From a checkpoint of a small transformer trained on Wikipedia.
Size: 11 layers, 8 heads of 64, MLP 2048 squared ReLU, 115M parameters.
Architecture: RMSNorm before each block, local attention windows, value embeddings, learned residual scales, skips across layers, capped logits.
Training: a variant of Adam for these matrices, 738M tokens, 11849 steps.
Each number is 128 + 32 x the weight over its row's rms, rounded and kept within 0 to 255. Layers, rows and columns count from 0. Numbers have three digits each. The size before them is the row's rms in percent of the matrix's.

# layer 4 MLP up, 2048x512, rms 0.05, rows 1323-1365, columns 320-383
093:105133190188113152145113094178180183139141108080122173104131169101125082135153173119089158169144139094109157101099147084097168110066109132195129097082101134141080070177104174169169117135148177
085:122142124085128133095178148095089208109134145138074129137117116129084110100166141157089100149137097144104125115147107128109125118122163155087110092140130049134136091153146106122128198137155141
094:123171137103220131139088148134171120160124134132161114127151160144129184149126146186205171117119136140132134113171091113118139126155102112092136128158162082101115097101162143114156089081066175
086:115142137119149157099124118128111159147166127146123077114117158126099082115124122128218109129106121181120080129085131079107100093127176098162137083127130175130098158140171216127111103081168105
099:129116092162117136147126134142111109125101104139072133131124126147115154118122153141135164084151095098107068157089221147127160194104081149109149077133093141072089053086091143109144116096113175
109:122099121127120113138105114098147145161112112104099184117115074131190207181068120184088153151124130089183141105135104072187136130159138118155114124090137104081077199130093191142125131097150161
096:111127145186106123146087182147136155063134119152124131157172104123116115124120061135170087101131127095148132073090147141125115120182134070089176109150113104149124117166129172086146113111186186
091:109109098118147100091116104090142080143177124114116134135167141097144111161121105074151121089111155182127088132117073149098111116125099165126138138136150139119165152120145119086101148192111151
104:127114160117159135120155161056174158152102107123161115129081075118147091211157081096173145083105170113103126088111158075131138126110125102183165123162157154053155076129209158117158120101085113
091:075107145120088145167081169117180094123160089147114122130085087150189103120174101145147149174120105142113136133088109121093065164114176116136142109131138101057181164163187159210145073122157119
099:103144137123152120178181131154129158158160134154106140108117131113102112089106150152178099162106075099131193138087143126084116095126146090121117111120092182104078153190147124133148115111172136
096:064205067118118168084114165090117074122115155088136120166110097136084137151118142164190131118180126100170071149098103091125122131138117081129164116163171141081136089103125211148154132087116177
112:143103176114131081106168102135140128159099136144102121119117191117122135164102136118132092111148119174127086128101154076100145125090096161096111121143066162169146197057188124173125105102130168
107:151116058140227092142149152095128055134114123166115117174089170089135156132158179135125158162189092104102142115166162116114093125063133140126133117145144156158155101101172203148172124127104145
085:138122120153124104099115118108137171139108170180157091142121094085195153191173104169138054182163104153124099084144177136121161112091114145092080133089060109112106118149131146171101144101128133
104:153128119112146153048144197110142051139138135151125133149073153086137136157113158172107136109141157106133139135158132091082161128137167135104118101075161116181089134140141122102146158077111181
091:044077107202099165098106148086120140108127119143072187066137176075080135176133153146223200189094133143077144182091107092101122171152177139111159106161094207105125135172130133055169098093126149
104:064117101120167108112104111099132159095121102198107135177133214110101085157122131221080132142166133035137111101132097102101170144099160158119110107105120092105174097101145086102084124120135149
103:133149151097170065169189114163120098102151170113167165166214162088149136106114131200153200115147147119143160158127078125120163131108107128113156131113131143061095146118140162122124091128150160
099:063148181063145141125133099140169138147127139134117094086066177159122196161107146147105138082093183169195118073120105125103117140123123172127157135149131144100092117114152117134118145171110135
104:113201119118130116149117206121104122158135174125080151121187146119125144122065115105107143074102122169155132109165156098067093067128153166113176115145083132108123129099156168092112121152109121
097:136065131176112062123161111149112156149104136096109125147136174045119132134090130107121146169164176113170101166107196107160050108138111081130203079106124119107095140166112157103122119160144113
093:129113059132150090124131105150151122170146113066112123130063093119106115096119109123115157135141164066161055116136141166154141143122128124143149115139083125146115211132136154152078168111165110
106:100116112144125139116163178121164157115095132136087091099105136119122125142091120156154124180078074135109216160157145110141125111087142122143138049132097120135117101141116128138169082112119121
093:122166127165143135138113143100144131148157154082060147160117101122130153112177150179136106152137117134080146201168129110121079170101177143111158151093124086158106134154146184087075073115113142
093:133139228163153091104158098138185166096135077123105151103149109115157107098136086129050116097121117139098098057122089074166136108174109072188177090101112129114042131120127174108111102108127133
106:125084174178147195134197089110145155084106134140122079127164223129064076164116120122103125164129098156054150103126126111138087144107195120099122121166076184130106098075177108077152156158110136
099:072116160109122150046130078120095140150115163076112169167137147116155111157114210135124151159128114111025201119145075100158105160092116132048110153123143117062133098173150112183146071160151133
092:116066107123117126141111126095067169105133110152116077144121147125146105119145128125137109179094170192152083071061108119181082063126158090119155149132101073119104128124123138081148188147106161
108:155199123129152121122164125085127127170080080140128150086095118167160089126191038075157116116102143157149069120171132122127133179139194141121181095111074146168134174130130120140155119110135141
093:151124168168144107153090140094173133149129111161156126142108157161136076162095138153144103184131113035129064148099116158076104151146143118143150127099200098059036084125104166091108110125158174
109:111148158133149131123102099141200034176099134121135153154008116068151160200112195159129088119124174176097121151104106110140095158145112131150132154117109104111107087131128134124119123155129181
101:118122164155123118112086138206135133151119199053179122133196177174144145110136138165084024140122164133077162143112043112132123124071152089160136143140110132125124112105115142145108123098190152
093:167149169115129104129107086120152138107084121110181121132120168119117154114102196097134112131135098010105085113109115099111108142099112137126136169075136146153107111083098167102142144150123164
108:086151138108132110087090153080190152145134174198160130159119132146131188120134128137097128122169155115110081129107110163139158162108155116127117105121127117089157139119097081127163115101090129
089:157154167095059154115042159112130198089141103118131153144134097107156102093129193118111121168161165122156147174122078153152209133079136146118167110106128111107105090158130081156169041116145128
098:088140187115164132111214126113102119150144173141195136165095165145119135108144035063090125132120071135096157160076125098077155109094146088131150142052138145188138037114156125085148112135148180
099:141115106142139126158102088105186168147116156146152081151107104124172139168121188157133157146127120131101102187137119106162111090135105106167170101087138114061141132186119150145152120050109100
108:172119068118123168191109102184154153152136137138098143115178129145128136127058083141129105169140135086117080104119083096159114138112133127107130099076136159153086175091147104085121109142124126
097:144143147145112107132152146165121098107089104123113152147186122138147084143090132120127095151216131130162134129109134141138162164167166133127163091120164164133075113094079140168156110134097131
103:129178179165140140073174119088100118089090168120192159113084116158124098162128120118131180159147163163150164086166111095133087106133173125176189134148099128120122166171161185113144126124142117
105:104141070175140194091032142086130146114091093103097164150127068169078109125091108156200131108098124163103081147082128103127081158146186147071138091153141143135122163180141212132146131142179120
087:021076114144131112081118119131068102152084118083087196099178120167082127126177151183151076179096138129113108151131144110115089148107179072133084065133106162124178107158126110085176101124122137